config.yaml
num_hidden_layers: 22
hidden_size: 128
num_attention_heads: 4
num_key_value_heads: 4
head_dim: 32
intermediate_size: 512
vocab_size: 1663
hidden_act: "tanh_gelu"
norm: "layernorm"
norm_place: "pre"
norm_eps: 1e-05
positions: "learned"
qk_norm: false
attn_scale: 0.177
bias: "all"
tie_word_embeddings: true
parallel_block: false
init: "normal"
init_std_qkv: 0.0266
init_std_o: 0.004
init_std_up: 0.0266
init_std_down: 0.004
init_out_by_depth: true
optimizer: "soap_variant"
learning_rate: 0.00717
lr_mult_qkv: 0.7
beta1: 0.95
beta2: 0.99
lr_head: 0.011
warmup_steps: 200
schedule: "wsd"
decay_fraction: 0.699
decay_shape: "linear"
final_lr_fraction: 0.0
batch_tokens: [32768, 65536]
max_seq_len: 256
doc_mask: false
train_tokens: 210000000
max_steps: 4602
dataset: "wikipedia_en"
Each number is 500 + 50 x the weight over its row's rms, rounded and kept within 0 to 999. Layers, rows and columns count from 0. Numbers have three digits each. The size before them is the row's rms in percent of the matrix's.

# up: layer 13 MLP up, 512x128, rms 0.312, rows 371-423, columns 0-127
# down: layer 13 MLP down (transposed), 512x128, rms 0.296, rows 371-422, columns 0-127
up371 102:580455479535588485485492528489579409554630489453453617540476408553598564565512461563483512503428525531422460552545553361435462489544504468502451479481522467455535607472484453480540528525469443488470519583412517560472468469498493566449497621498491563493510487506506494507516503505443526581463482473582401536554582453547518493503448425417578507496535496463493493543510461490498490595513
down371 093:414570551491496528515520419559526497527429438570488519538462509576473474441533460506504456455534452490506567512409570532446498534493449443550488436522503399458431467533482494496514448434497497407434473518435504664588482483447471471496428533503547415501595456463452511507542525412558491552523522553451481459589581558517511509523573503497549588510471562548572476508461380398438510516482
up372 090:514453450553488533532595474521526517436496545448500464498452498570494517468537545548477447481526450464434495515500563589459457427344526527498560575460547523601507401500509536543482558626450544527459437504428535511673475547456463535521420512523454478524540494440494406486461484554468539503492504503453509436515501357505497453512498494532519502514477589520552468534597577604493506488503
down372 089:508529470513510550548491653511446526509467505554586471526509436572476480563531554452483496430487517616556479525562424449467424506521602484456529499527576495392479467527528440578467510395531509433510527496512471493524576537472520541530581461556469430488458474567523499502433501397464492516421480570461517462519507556480549545447452586550479530556400607398515514526461420433547537491468
up373 101:457586519509432530540487566436564527533584499547541485505423469517501504424623424495528520446408515478520603519545448581459397522434457537509530439541538546540525499477492457512499433549507489486446495475596581527418492479437470552516501446497382501450484556556466417493505462504491475508536502509566431483548531430565459543485480565399593457578511489580460514481460516536572443436395
down373 099:520532531434547529480598468541449488460510447527593551434576460535533585493404479465509526490563599485624529396539538403486552523511588543510561467471450422524483496472428508477473501532515538493520522475486468549496514550405606503455457532573584470533535495524508485567509437612476440486435521503523424464503490541534514507549493575435427515402526461495438549495542589395534511482569
up374 105:535472559592436548432540585543541445445629384555578420545471477521474540464530548505545468499496488470468560543466493436474485479529462521457507476413491559458604582455540473431452500439496554492547521430516420502499518517577537470480475469434513530429559420423462480500461496476510518592613534603571464501502464567520576549548484414427522457543466446489529515483585506492552492449453
down374 100:496580493483365454497589536448461526446442477560428433488541555462440518596485486499488520541416507553501493498516487590522586562485512499424462425506348471548466499472521528491563441462483461528519426469473523505515444404440528567552593478444444552514486538512521572533472495450472439480558558456502464503561552538432509407549549467552586558572493560540504504446567488539471566527407
up375 107:566623544483585537415533434525514468459499441467464489580618528494415439520497523515486505521499513513457461478388497530545418534513488523525482565490438450562525545547460612468516445497570538476501516485603561545543542443422461486541482525353483446494533485497545533514437513548496409585565521578489393490503541441539460431439509454482452504568581531528542525489494554444557521447452
down375 114:523611486426496515506435546545504460533447485448443467440476586384509493476567563360481508453531413536511538463523528484569538421438570433391509518494409480461489557440551534445527452461382487518560484517574463493532356487547525532429550444490486445542549544500559430522469555500518439471474498524613480482538508505445459459451499522552490562461503450442553473514533451475486565480530
up376 106:479550428543409511510491408533459487547507620541446496612598547396452508549495511502526491475402405423479636436493578507490478530492471492438561502517461498526561478524555557538433444431438447578472554503488470471468539469541479539555533550420543489508508459539516490511544478451562555506473543456431476512471460479461474552476397519549450434407480506540528417484564494542552587581509
down376 109:480514539541452481453490453557517505488499479555484540566354572464470521557439499594438528524461494559490451485510537499475498431534454481419535591483481474504491548539519524546496502461470455433429465426542484542474523489621509501571491438586602525513498465489497546594574413368571597498476488600489423467567594533546499589501503565462447448524443507457499461532493421445498440522543
up377 093:531544563516465490612588507507495511412488548522422473565537361497487585475466481606526444485404386411454514510427378520530459510492537499499478526534498534607479541660581546465520548492560553532486505482433513524501563545489494541495453465509483359498482501583460481552528483539498432566485483577474509592451550500494477527475494476486519465571475515562491434477479475494547496499503
down377 090:553575475478415452434554517445556356450490426474559507553433490427545515606452523435476596597542460563479459374533547558499542456487475504432491488533511556473482447515471556435476541485530422486528610479544509457507486578515505445520525436520507476465500523456452529541478441444503519497498544549543467485494477531540512545506565563517412518546466388497580522584558444472538532567607
up378 091:555478445414501480482490530503577498495467503424482551471468509466476453504503508519565500562542511405538455441478534538403506625533571472567446494559521553512507541472521439412500580512466487504500370507344600585522496453470529487497499600467438544534553502524583537514561521482409562477528536515519558482462559416511441418568480519500507411523511528437515503404476546488587582481515
down378 086:416463544542435529501551445388467437447509502588499474523532535545411488534463501477453451564562502482431557408551499442522546521481421502418523493526471515451454482505475561502544496390515515401492462488456511532492578522425540507490567439567526501395591552513475560622437552505547529507451531460479455552489527519521555507484476488423478554469669524499514551461493434402416498478500
up379 113:455511514595501571499429530438524543486420485489498466525469454555605497562588490499455588509519510422498480352365579551547573505482528480453527505510432561577475525509399413512554567410479474556486493559523478533513559496437548503470592502456448440491501585478525554489506506473497491476568512483496501520625431467608500426541512489423448500542527549453458441497496516533570534495458
down379 122:591485552453526473444477537458413519433400449463513445533531437529587496486504471506479375557500511472464535489444578565484540586459599475420546423452544467454496551489476525434448508500527495502481553459453614485477506489478560489569443444501429487473528446524504419576503460539549567465552522483394500513527501487562569506525347528530446481570536455572555454462572492443504435466433
up380 105:533532483406471518489439479506480486546499431471398475580570491530450455426557486530555483543517459487548480456439469531508544466594556467473404441529467578544514464535501553561538464481462585493523423567409495492464470517582430475504486416427539504503492572541554576474426438436531468576524544457540459552362577519523498542581458530422505515608542506448514457522536488419489545402538
down380 098:536400537475427524512496464494464461471470595460431554522461518626528503511467466495447521505504476572483450425428556474515485471513424556448447552489562528521496534453556518546556406491500567490485552481513595449570504510499497514534528566468467507516536524479491426546433580420420421481563535493525478519555513640517481581564524564605563433500496551598451480495577474445550410535412
up381 090:395522521436507504481499436409570591449506539471514525453519568534484510566502521547511561453513484470541547535497465595471553421403555517552561585500416554537448488527409476591535533473474511460603395618481491475439549572512547607517516477456553577479542564485496488393470453529411535501492530522426466587529516473525509582497446471520478519528477517485463463480515547392428508492474
down381 105:569573456516559560572549436435505524466455506430505394521447506502471458546470496476447460434493560577503497470466441545455501512462459469472473447507451366471503458468548586531512545446488535487475435442437470463480470539503490546484548410537543383572457570476486521522533584532542478587465467492486391505514453535589498530537376441476527518435512569487439527548555544489472533391618
up382 092:496430409490529544524532433511489509547479491457540452509579488556523617533461558408484463503551465551624521529498574462497476545458535551441491486528539475555574507582498545466521487542456531532495472412566447568488481584430502492491497599535495485483562520558546527437525615403411573575462553491502408492457519448471364415500476408530484568514497538513469439468513488573466469498436
down382 084:607505616546522500575483495497485467515501459466403475527419480490580496516535390475502413505545527501508428395599507492494588585524442449437561584491451514439475481415447499490525589507453510534505430473546570505478480515517504515414501552532496564490606515506483497476432509549572537486502567603480441524525599474543567577538518586542449403439533440522521501450509535500459537440500
up383 091:585479551544520427515470452555524530594569469600461483433449409557485456446503503433485536602502452542504440518470531511428522401437464497463407488599555508474515512514462524660522453519497579517487479510440526500454448465639538534529486545478520523524575501512460465507520516551470459466508532472459526404509478619520521528443410489538476484513551457502431452494461451449581486444600
down383 088:466517593483463485468424486498534515469475493424491513514610568472509517553492549510503496465581470426580552467453443484571399532545528491467510516485519452576530508494604469574516511447564407510535453390518414598463499545394442495454444452511554472459469443478466397517556536412449462520485456468513517498467505451473474516472602628475512497457601549511549522535587596492454541473516
up384 086:505414461397457395572520471559489449512465452483544545526467471518552473482541526579535457522513491522426416424490498452581517493427547502528392396550527486359487477444499565536460481497498506486445420453496513490596552602472498524517530496478514469496490497418497490572505482590501479515455524482495546411560447546481465528461583490460517412525533478449571529566445530476556407411384
down384 080:480575522511544511426492524433506513552494542488554482503444461525445481489505433515473567481469506465564515527516588451491496527511395550445546522581499456502439515535486525455462502554523460427545430424519520510481508423515497444566470487518568496454510508507533583456552469542549495489539571451489515450484520517558504466503478468474510493477754325527473438498554576463415615550509
up385 094:447397522509631487503537489460498533495495499466507486478518475417507466499428554524565578378470475484451444437396439577469509523522449516481446556447449470539404495503598471526546438483486572526377495515557513457563574545549524496524572478495513596564487552436441491466506406482504490534474508490429468541439587456568608471502524570591518478553504558500421540575480499457531495460468
down385 097:479477464501499473505455479530499520422489511512549561505472461550412450444501427383447559452456425466460393558547515413542560543462447487595530508469552380521448373601522495490483519500651485550459504512402547458468498479425542475542534481477443451519525515531590533491531488499509478502508520578567495449527545529567517548589481534549554606480560515524441428473567499525515511556448
up386 093:525482480406478517549476453606551477500514569567459526488563421528537429609423575535538462437516540520599443449510554549509460567497533420462499398542567530586482456512502505466477441574513491508515495471523517361525457512467536560518447550517476607487538486497421566489468411502544492520479565479428465442503504565484540466540484514576561426549481486489453504513517487540465371618456
down386 095:600466598392420431541528444536523529383495578524441477507477491463508495546468512560469531451511483509567521515456470424422505572539541547503566429462386511498475554515440558512408497467512543544479512523481472440542516600512486493518347499510415440483560560461543505468523614414584465530549410579496570432454510578444480495515541475475553544517497477447434530482502484515500517507502
up387 086:476500519509462588555480484497442564567543500439454499535507533572495425493586515484580532378492535476474533467557549540522452572486514506510561413522493515435563512590543452393519496356462418566466506456484451397514480577518555470466466483476600495452578481512509390525475476664499611554509568510507526492535530498541523471448522515450482541522509534573533549482467466545501442499451
down387 094:496539447504479510556536465534498494510546494461426512484472550521491493562498526507538519384544552510542501569551589555535485459549522496472516396521440529449543482542540508517486501552463491529573550485458463478510572443428531431373468522519479427479483480555606427556471480584435542511486401471479578471442490440527485463500483536406497507509461754531464574529502483495513447477560
up388 106:560479512606453493476448587506462556482518490435485489487429397514465512400454483525460610516498511519565562505423426528477481554481492495434475531515503505494565463444462461538586574447433464536546587511588519485446493505462444501547576460465530537396407487553509491496474477513492503531439446508483595538474525531502493568509542472515518442506461327524629535599403454470494447499476
down388 099:467502545456469590467491512606506586453428418497440469491421400557579511500407475537493571490502516588544538534480537409528420468494508504528406508448526519408537535529467535510481581429555459431561430497478555532538511495532410557571465536465468512508519445513552498609489544516574564492421419532475452468447571424528595519430483423442488454473423492463542482448504571494481479485472
up389 102:455493507530550549511334522589428549525566482464447503504554454541536487512498459564434536513517526447475575463480440443502596432535479502460509595468481545573491570526508442476535440496524449483544513555484585496486486466580502515567412503490453501483541448610448562561548476492444562540561449442463452477447361466548640563543454448511521488501544495469409472520500456467465510450563
down389 110:547498461519511452510427644429501577521426466509424516480533491369496512472475464421508495481576539496482504416472422484542438484559489533440567538577518498572484636500507472457484519570487501398547484465430510468490423559522528441499549418448461417500464488525550509469578491524505524530557445565518519443553506485478517491511522513481468516500675399485562586425540495551447497519490
up390 112:453433480458517522443550588493475563498514556496542532479478508438514408557381484513483575539460484469492592456520513494523533544470504561462515529544508467518508548531478467400448518496544497520626514560568484485472424424445530604510455553484509536528374498500511495500462541418421467522476545455526583537469571522461400495476477548495502519446529387527479568646577518586574452478425
down390 118:533525506432462491458499527487568421481466563577526435450537589560486500545391551547519560493319462485460542516447509502473519611482461551555532515539533570481491510527483426502474434463524507489519446463541489516421458469493526573569636507471485548570580555447471504484537469470476421497397479500551577533477567469517511424498487478538504416563398561439571495474500450530504442427505
up391 106:636534483450552511435511545475474487438542482510453572506425570454523499525510614442579512569594489537469491469455424506417546520528507539508394431517476498496500483537554542449523489508603499475419452450475555494552566560551543509495439409442521554505513479475491544527573488425545544508413459459531468464473554463429603480383511468573453530532477567486562559417448544509468542432442
down391 102:607468491417495550557462498531496427545606483559502515492463621523545560617486536522477445460511569461529454425488401467432525481549480495566461561518542483522512520520493507490533492490503491653507526538514539454531517456557562509581555407457393512448413557549495442555404500493514527512558492504468492463486491590473422528466479525608464528559462419517515474501499399551455516465422
up392 105:511496591528543513452535503416439524501548607436498546504522621498574465426566530509498565520510597571578509386512474513481503535407436512503553493555439524467478544481496543512389475425562560405550506505460571477528500508500489438546589510488539525489426557497542460417441423549406525441487510446502539473451485592523379465505430552451512554464473558487533498527465501562507424508481
down392 096:426492413499452569489552620485584444483412515473509435494437463519537540516567495518562522508418429566509506503492526596524510573536557470473511433517570498421514540523515486490444436464459580480558553514560444485613494437496522467478490577533516586452562471445570425474501447463540402365423525563408576473448516562481536511510540490460549470469457477527470475495482469500483581461407
up393 099:445471452572584477489474588459488354512491541518493496492590543543443424544459514452475500486509417600548454504637506463552463470488552551499480520456491472548595522445421454478588464479498524487517444502553419438462502427524467394582503524493478505490478608548582548522551538441517547508541494537477550524408542535509524504526453406543528481461442496490569431442541511527588411475471
down393 104:465475532418554484495560527501527636444560491536501434520410576529416521451438422624500472408484523543518578568503481619437530486551554451495561481508430479517450514561533535549476572606521490508442471569423545513506529583520412491543476521482488585516496453430469515457500484521603520502471473411489551427510482500543554521494548523472510552524458401460560537395468540541465501465491
up394 093:546581450536498411454531506381470504498464501538498468574436462347537462523549475525506542546442505550431579399489494575472477467552454555618571517551428538512459471582457473525499561552466536438557620462423462524552582530442574518423493528469456565458472507390449502475497439535438536474424430517425496478475508464502479477538507542526530484471517470491544514469466427525572440507508
down394 093:546455463424419520539551530493419492550505492484556514393439491472529524463561456537446418464502498520465535554510501423543546450476562504453457360570521493474440523511524504477566545493454487538537487558494463609497485490455578448380467527504492495541519484499481550513550463472348421572552488600594455466508567556490543555587449433563464446398536576519561473521507523473542499538527
up395 102:392465475591443498436446440465468554487436545480533507448530507480463470509629558473508384416581521510531514518521479499410543537447508553537449585510543477558483555421438578565457505459552504496436564494511633552485543442472518487528408519481487550506566419466458500471512471582449511531547540444468423552478541447535557457566436454519497475413572533496450483537509563466552521475595
down395 110:636465536523469498522585606513496477429468439498475560517455493478469505524359511537409520412508438477493575538612502510479480446538418459541448503447523460489444447556432489487553478503491503524434431536572480470596468571542497465563520507522428443477395556526520571542512549484617494461495487511447586465515498514525489492476558584570504545453509393569458567532513504479491503516400
up396 100:602585488552573451427466563570475525584473435472426507487492415459541418542509571583437488583619469501476478531508514506443438389442509452537507467512510469515466566433537496506472554488636510508511471483525514531524490452417522625494484497511536602416487562486538463518477619459484470527445513450420495547486379458524493515530497513455490493489543450497513507503500573484502494621488
down396 104:546494502523486567536475483475410488491500446382496499572432402431553453459492530440542460524548511508569500481564469466449477523506438497422429508526488468395462534580445483521521478520483512493568535547484399515486460529480524591559441439545483503619544475387533583559476472462459468465549481477418409449483449578489549483373528539616481485486487502521482595423439530423491499451499
up397 104:498498556489467592521623405476442456444492539469523475448502490515469523579575548521531504527451465481459500502431548492648501477458481469499423459505555620514558530518446562473457469514494536465509541433420514508491564565426573455456510454465499514473488480385505486503496468602495508545527511553537565438412531508544565469447512538466539471443547371445582514504532612444592484429503
down397 091:562509529492470482505514525487484472433451533523557487519427478459488505457483506564500514517536476424521477424563544449476508456475413533428488524509515523419452504543443512510439505513481488463460437457472540448474551553460479455525488491557544473515540510541507534565557471601461497456508541490497480512526498557555505462533594477426568490471762303528474544532600557500407511496467
up398 113:530548498487564567566448434508527415462563487470574512449424430495473560455465520596488455511434492424433553426440486452534552402519420600493597443465585475523541428568481409503496401529540610560539468498442486512489495524427552488472481558476406443520577384500541457486420558517506509507461511462517496548517543505520529532481476480549572473509556460487481415579535470537449478447519
down398 117:396521569498543501541478547478523480475416504407665499448466485456502518500525468485497477404485479467497515399527514490549461517471528491553457512541470425484481515493548509449475477524552364501569523427500504534415429520531478480553401511470539539526465447565452457555551460469481472556430526488536553512471505507456479542507421609538393480520607526439473472412536582514358466439486
up399 111:478509535563513483495513487548423565500510523457580581493458441430500501584577523421539504477472481436566499590498512522444476509455662547480461589521557501510483525477618488460505458565540426496583520543431525524490497478445415619528529449570462493480515526492458576590437381597493507516488465504455555499445453454523454530516514501539456432507519422568394450529474464430538518494537
down399 104:533516463483450522470501537591578473543464522558524487476438459519636494508598525525437495518534452536527439498525486424542565346478396561452447504507578573516490504484498498512517561554431437478533534589458507480475531446514554523469443495523437594509500460579492528561374483399509432542556485549489500469448536503458467396472380453566487433496435518561455479424494464489522479464484
up400 113:474484467508528504484533498498551469501556495472572429483598520576407559479575513477534456499533453528548528361501487619466494426564407485400575508444577543506390437521470510561580485490581580524501527523554592477498497440497459503516621543511406520519413502502471541524464527526420441477520472547444459521512504614389546542438482528510487507545485494422521491540543483533551455493479
down400 107:565554505488496544531537456486483444505606502496509566517587591395529573413410403560470480535522482431461491451485492571527545473468518486578511546574421445481474582502497457464421356455520434550512496420485429445530539513548551480500459534489552541535502529541440527494481442586460631500460485436518459462455500447438421558551476468505444532453530571528481456451475523503443420454457
up401 094:565546550576519416479530501569531472606494421418432416460493551505560516450513518571667482532531441535386575484526511520586529431440525567548491522523482478387463524474437469539462513517542527475479454488527489545496481477503490516479536555521525446418452509445504585532538562426500492467406498476457522403562442503514558507552464459397433530398451482520572550529473533455476482513460
down401 098:487561521551482520422599479466479567510453461531396486543531492515430482444440453432472505494536544472452466569593560489388473576546528505453501540574497553563550496514576595474511448503509451439477488472563531450500511570524465436604455513474472463523487530493489417477496532491569508390500456617584375356509541534568452564515536482556453480482539513513481505466521489493466460597543
up402 109:508534513548567404508588498495546503578489495491513422542606451473473561556464486426543431472514543555543506492526514499569534456521471531503527548508403502555448479535501431444517526579467471485476503444437405570406503498468443501446508573343490444570610503515522554512403481486451427587416431534498497455457458488494410536465494532468592491505549432503536482484416460484555590518474
down402 101:500477470436470455475483490425558534510452454557568539475432488446485498529439521447560458570454409515539489485447452591562536575547506411578450437583474612412494559471440444549542592514527540471553488429584541533510437576504455494468415535553491558498497522446410512429528530473528456533564601500527513445471525431539568488460499517525480538563409531426469520483567546538502477396447
up403 105:480509608553491490433553529491422474451597650455532556435519545563478492558467622517533510535406480513428529419505504494472593431498574522490475408486430471461454407471485432464546516545505442530510458493545490506528428438517433508584508557516551602559471408520527590533490525495497529599473560553508575533500413463474504505569518572495461545542469476506508453437514522479500486425510
down403 107:501472482517579454482525461520578514460492497552466563542418474491452493533437486432560496506513442578514494516586524478446465479564519402510424462535490484574449596480484565436463453551480512599511570446557541543481440416462523501585445493546471590451451460457525510500503448405473526478448511527434504534509546492365431562582513472476646544448603476494516490493444526428458405477542
up404 102:420462477577505537488505488436529474607492545465559516506450467470631479479475467499452446512497613510470457590492418523491515543434526515491516589499503517584476510493558474499582462504512431522400524439474495519527538496488394460454464563508498423581544427487527407514390426532463470468437533517537442566491520537540480582460400477541576523514581476370515505569566419515492503531540
down404 104:487499489476511456578421486524402533438500483521526532411595522462498473485468472436507488494529548526491583490481445527519542463526486465510468505405502491457421500487416486501499447476487477453522544552470521527524474508456511525495583486583470568400430567524471513457521474533453584470560564569452530380540535502540458411542497479452517503478546655529526526459428590390379506352462
up405 092:443525513448523511404533492553476438497487472441445504508547395498471501509580533434570362450472502481515464531560528468481512481487444489493580520530510521536500385414517541557443515551576577515542474446472479583393444537467557517544417419509541498480477544543538467459391493459475477510564462526585499423531542460645425505462434509493514527516463604477513409538563475494480500437560
down405 099:509397460489513451560594540397509460474550505549550514522461579471535436417529361491526555537438575578493435406436572494544474479470552491469455476577521612539497530586533506418532470538408428492504524558494479471549479479572504494419509581415454444443465522448502498579560496499514406493528571469480494518541514528455488437511531495449485430535384487440502547470456422513501480499512
up406 097:500469534545555528566486505521430450517613518448493510450581451480442515566577562417492523492540493448561512552403440490511545548447510521393462511541574545429448497544511447492563560516480516488526479536447430452428534553540552501482465420404455501517563485534488533529488503511589450572453519594534561450485445543480439537569470516515524503306551556510524451502480493588511480486397
down406 099:437528473546472552422473522547563519522501467517511472574507433494437529580451486479595447457600509526502608493449522517491495469582514457513563569489545443520455460541573472549487517442520487469437476478503613515562556535407417465563539511551438567549531455572481546472482365463548519520489456600533474619560593600543509519469572500501458477436498554548435453514474469463492500573556
up407 102:499524555481532525507577551480427529578576503541471637403518537539491519514514592539588520527528439464505459469430439540459603483531489524478549511470466516521468512561514531493366593530445540444432459565544488551440431390539566489538445455497448543461528509517487563522541478481558525538473495462491431537466403435590438439516545449449521493490482534545517576447563549443449562459594
down407 104:490504601476570427394512449533487558548550435448547511491513484461581492545487551485464458547533564416517500566524411416592537484443452511505527545527443507570502558596535451521415507514504541488541455515467445473446514510502503497552529345473574487465544520492516525535487472617488449533547482543453452604441506515504466462564460491514495497516498628398609454536472619501506470471517
up408 102:464501519562414525464497375454522464541519571464529477496556478589457431470503543377463455521461570522515535517578497584491518587424474571483482554398543428503467478516525507483421523477540438449522506502466519562470565435629535549527445528449647559459402490530511562473515508550423512531553530567544515548493542507481532509488491456421469477469496542497367564500511526553464483476571
down408 104:556488570516540574512460520498435499511508513431455555527480500539580490561519492445485487465383569497443544605467463430451573457456433473546577530492537519492473499565489463475547486543482513570502496414452643434543526474437526495470581423494607590427487491491527646525570519522468485529464532475462463500509496533447417466508522440588407558473503484417529506435579516532531586511462
up409 100:472519479412583543479530501438534444471566489514476495537466468477616480496605551520481530544496542516456494441462457514512483402489557454474386547571525431491487444532462402446534515506455530604565545497529473455489564505414473452468555524451516574601529546525521415513490597388565504501480565492549461512579479546467508498408483508458524515354501529418456574493537522488502435433450
down409 098:514514565563472537476481547509422388387479464564573501550483461509515461462396565483378440502510499535478491472524524544468518558521430525529473466473512394537465486479378515446416468437518468477465521470506467504467473524488593504518495555521492485448627502455573454538530581484504475548492512463511509474414472623521467524460509544502411585648493508510485593532542581568511451460526
up410 101:520520484472528536479496491518407466530528515419474455609552591455470500560602516586525404480588543443537430469487514539434577523457487508387531440480412497474511499532505528553538514408516565473509436555455426511485534540516502550462618404507489474493439440489453551554534510512405471484462513562558367456565563462579478466467464451519483531558485577484471608479511456501489527445542
down410 109:580582517421462596480554595595560506515436501558568503464467537495535565466591444511550451526551406484512466414558632396410591566464569514481482524529557442559436549483523575542532404505541549525425485527472548501532512445550470472552488589541524539572528543443515546438493438555450488564553460499533447491490488524543540550503490491549559465423466463477429463512503477467486524509487
up411 097:512536460493522514384439496412480564418435463536507512519573566497477491569517553569433525500459480388568513536408542467441403482484547518543511463581551425482434546472587491555532498579588452537506557567600481525493458606453493488485503510468482518486462578449396526482520434461530477524518507432565617496527524515600484463487464545477533508485576442546569467526489563584515566507506
down411 097:477473587440518475486535407485510445656601472529455506398540498475478544486589481453495508570618580555461546519554466486453489442505481408548412596466531533480401521482470511496536479506441594607503495563504535494544558515527480559460489549569549525529441513569577572490527474431489559537466468531447456516413504447527507504510467565573598493513472572551512530474486589508502502516474
up412 102:498450467518596479543556615567484485476451432501470479540594575561525562519528488475508574533598473463446526480400531426528504425446539582521507534502506467461429531507540557470428476489495503494564506429536513562476486601517525578512514483357593495507445583548511495504524520501489426562460497492466528595482390480460514491556407530569507500578453458545511506587384531472503542447472
down412 105:517598509563509479558438504484457496584418446502510491474546505502420534448505479481546544493513462505475492534616477482474480439506474537470499562615450571493481534479503528522480486511529533548527444522432495425451506494548526687438571516478459435489527445635518414549459575534458572487542493487514535594450564432539487559487474593486588447529540438494533472486517446418388441509464
up413 099:445453562471466424469519445421435457593447459533528607529444518550578517533543407583392554421500445540616536556520553498585451502532524552479470499507497517473505525493533522444422527519529387561531467467412452488519505493594571450433505529521563386498500558468473537478447430417445507472510465491484480474489454516480469474574544530490567529514540572391454519490502565526578467468458
down413 097:489574409529517503454482571575514441430499554433481481512507439565477518512491523475486581468533454470518452403458516440478545537473450471453509473485543498561423550511439527598461526514455505508519498497525584468483472573346499485499462506466522519474519519495524527441535494520503594503522548554489624527498557491593543541520556482526475483463707531660522446467556456462424516494474
up414 090:491543504551574434415578488573518522432453491525372438537466480538484578496499535580531487510533485475518496527436536541462502467485513481542555533498461569546516460494599389456598498528471555511509469481501628445556465423532525400420464555500559522453494457569514471475439576407471582385486502449519542499506557521541534436524458546457488465528449559480455421589587549472477532472558
down414 093:466423521510538546499511467515423530484501495436530437506401498496586574431511468397640521468527513525505547522454511392484420521503454429381509524513534475519420511503427556391503475568439478541536509533508541447473520531470450436526420380427542468492557509481477510416532565512577429485501530535478528485488527512397564483594494614514437464493573451493467517419533515475509518449538
up415 086:574508480598509454497497459529483541561515613423510613536471520499555547541491534441478529513459620518527434516415495535509476499497540513441468495505483487526512563559454429414528436440422361518423473534455458527518519540469461596443394556533532465505433524483570491508496434541499506456337518513546533582512493470394527422501528531517461497583479419504580515496540542532473512485481
down415 089:533460444449516464538502525459512555498425426520416483495468486529425523476437459566544559444510505461482589440522621567561555563526511444485519553429632518483538408488506486524459506528449528425474458486454503466514440554442494455476470565499492469450526496509476496530544542495572389473504515551459443501559546590566483499485515540492497513500425729469463579574501573511489485547520
up416 103:522528464581498499519513522471511489558523565445551541504483515497535471453538576452430522433473572533469555394556482508485608502449570539457453491467465557566603449511467469573542513526556478442544518501467520558503458472428507495509519365420492563497494550552499434541398422516470513527460491490486391523539639530601542491586475511533541581521466486504544523493423407547427482458600
down416 101:571483503469409554477533452569467488574490543535536511507390539439515505544546475547488438528449424440419410539416593521554505516524484567472493571504549497468522535508527449558578522439550554484497574406463467544489467412639462495538473554535445479485505450481452514556544576440523470541427602453446460495501514501396424555454486477589462476545509485523512382525554417497495468501455
up417 112:462448513478520480456594436572513568489517471477358531518575529512412476588561513518503512505547387572514501452481494556506442516491466484552489468431458423580540623423504508500550452569458515467548497571527499514557440525471433442520552398524500511450546558470550556421541428470563509567444474380467584506479517467522462523462495501417494587555494492586509496499509529506593575501466
down417 121:507368574505455496503482420523402530527477485481500455451482513486512422561507468496500537474545536512455449481495511494506494470571502516501532468494496510493431495488393453464579522532521429409496550622551504595536520486418498518498590518518602461517452487506543498528428556345522531494543517506474522419417579675526503611463505481546495483520498522539541442471517529470545489536625
up418 096:504448484500605486500521519530407497510561502434503497467409534517491518515491530551511501520486495436588524430451514555508469585472509502394501495519482517556495470565528521487426488430460460496664400552495466563450480589575487513461505472529466406519534477508627544472479411501469509523438397470498550525613397603522507411534481476444520523544500455420555517574511514454558469512430
down418 089:465521459546488415540495502524477532462507444386591521458478510494517480554599462538433534598549478493553469567441586518575556591427482590412484447598588526470385506504515475545539601560544471475523493461544612485452570485444499515535467484496455445537424575526494587506596494499507457441519571502439501419539527540528541444482534569551534459510442430481517485494472537503519547478440
up419 104:485437485458533627569554457507457521570516437501520467526463561371442479475480496548466501513554527491437426562463538547456480500489479486560457526493576568533546505437487474469440480578589435554398492530550520436491506501439460504473452542462472373403437485492431424545524434471457507460506506422479539606494486540534493504519448614581507383515564471481520552503427428503486520575477
down419 100:397476528574541460464441488415485429395516488489477521488564412461567483469447469484495499466545570453541542446566526466522560532426528448500465536410484613472429541441544465496466502493473467450481461392535488659518470522491454444534507446496561516404471443509526524511593506562556495506540602565499472499469499518505523553452519476389517487595493625495480474556518451530522459471420
up420 087:529487477544547460517447536579514434456474500444500577460536572559461467511606405465497434483439534486484549615471519564458545538537462526548494408513580500441493497423592527501467468430435407515467522491430499440500526371504531430497441623530480529475524621515478540492513501536585459558415516528387542548445529537511535490486536496583509485545462428477583460525523502431559475479503
down420 096:540498464427437514516579566482521485499385520407444470562461500418457418390498495540459431426440499541505411433465516533529455503519536504406493568363452514455549508577546577537488498538473481500486548566455443427523502441440499497469495500483494436548445453510483479524515450515524446488540394490497454430508568435446534533544501547468547557449443510491437558454560570491413566451391
up421 097:500494510414458543444518530464476521587473440516395515426503500573529472580511528398595508456503552492516405455395540436521523520455441562472459545445395401553492501485521496472490411567542457586518557445462455526429586444640462456459518615546515454512591453483520498538558481461484514499505502482516557607435464498458465505513437543492472445524513420491534443483483552513494521474547
down421 085:483510474480465445483546476535501404417474510583483460542601396500451488479468512517371430515516567440518532514493442522474518501509511529547504394513499553520552460368567488430465457522439578556460521530493528450530403532444444467493567487428498503466467528453558485416466492514447472503486584565476412479497541521536483494577472513575530572644415523460487554463442581392508513520499
up422 081:469516525555492439522519434467498519442470454444541587482497515527428497434536446539551439547459412513545439438451516512574527525529476511480489479557534491507561598583411493443447536544503389431497521496440390575520481473437553509429414516452400508516526381551524454649550438502500515468492549568497480544563456453541533417507481449402507538476566511457493456482580533508444487449514
down422 083:528486503555457542520527568524507461459487522507521459563427454471489558492497492504465569525498512560496469482558614466501535503506453512514508513422535505481410483563505533521479530489446490530564437526451504483472535572472458442523514480553593466480491502533487520536593536543549454486507542546445475471490575556474509561508515531552524529489726309554430561472617587501382552524506
up423 080:561583621478584443501445460601410436649490497607479520467573459557531563476463509505576513485517546509519556379469423556504460561527463505425512491518446512547459556484540483433465502577470537559541449508528476424407473498497486467550560493455458584538490583489443496487511494545509510542519460461529491448468383505485463482461641427494436507495460542489531541542513468516527485554473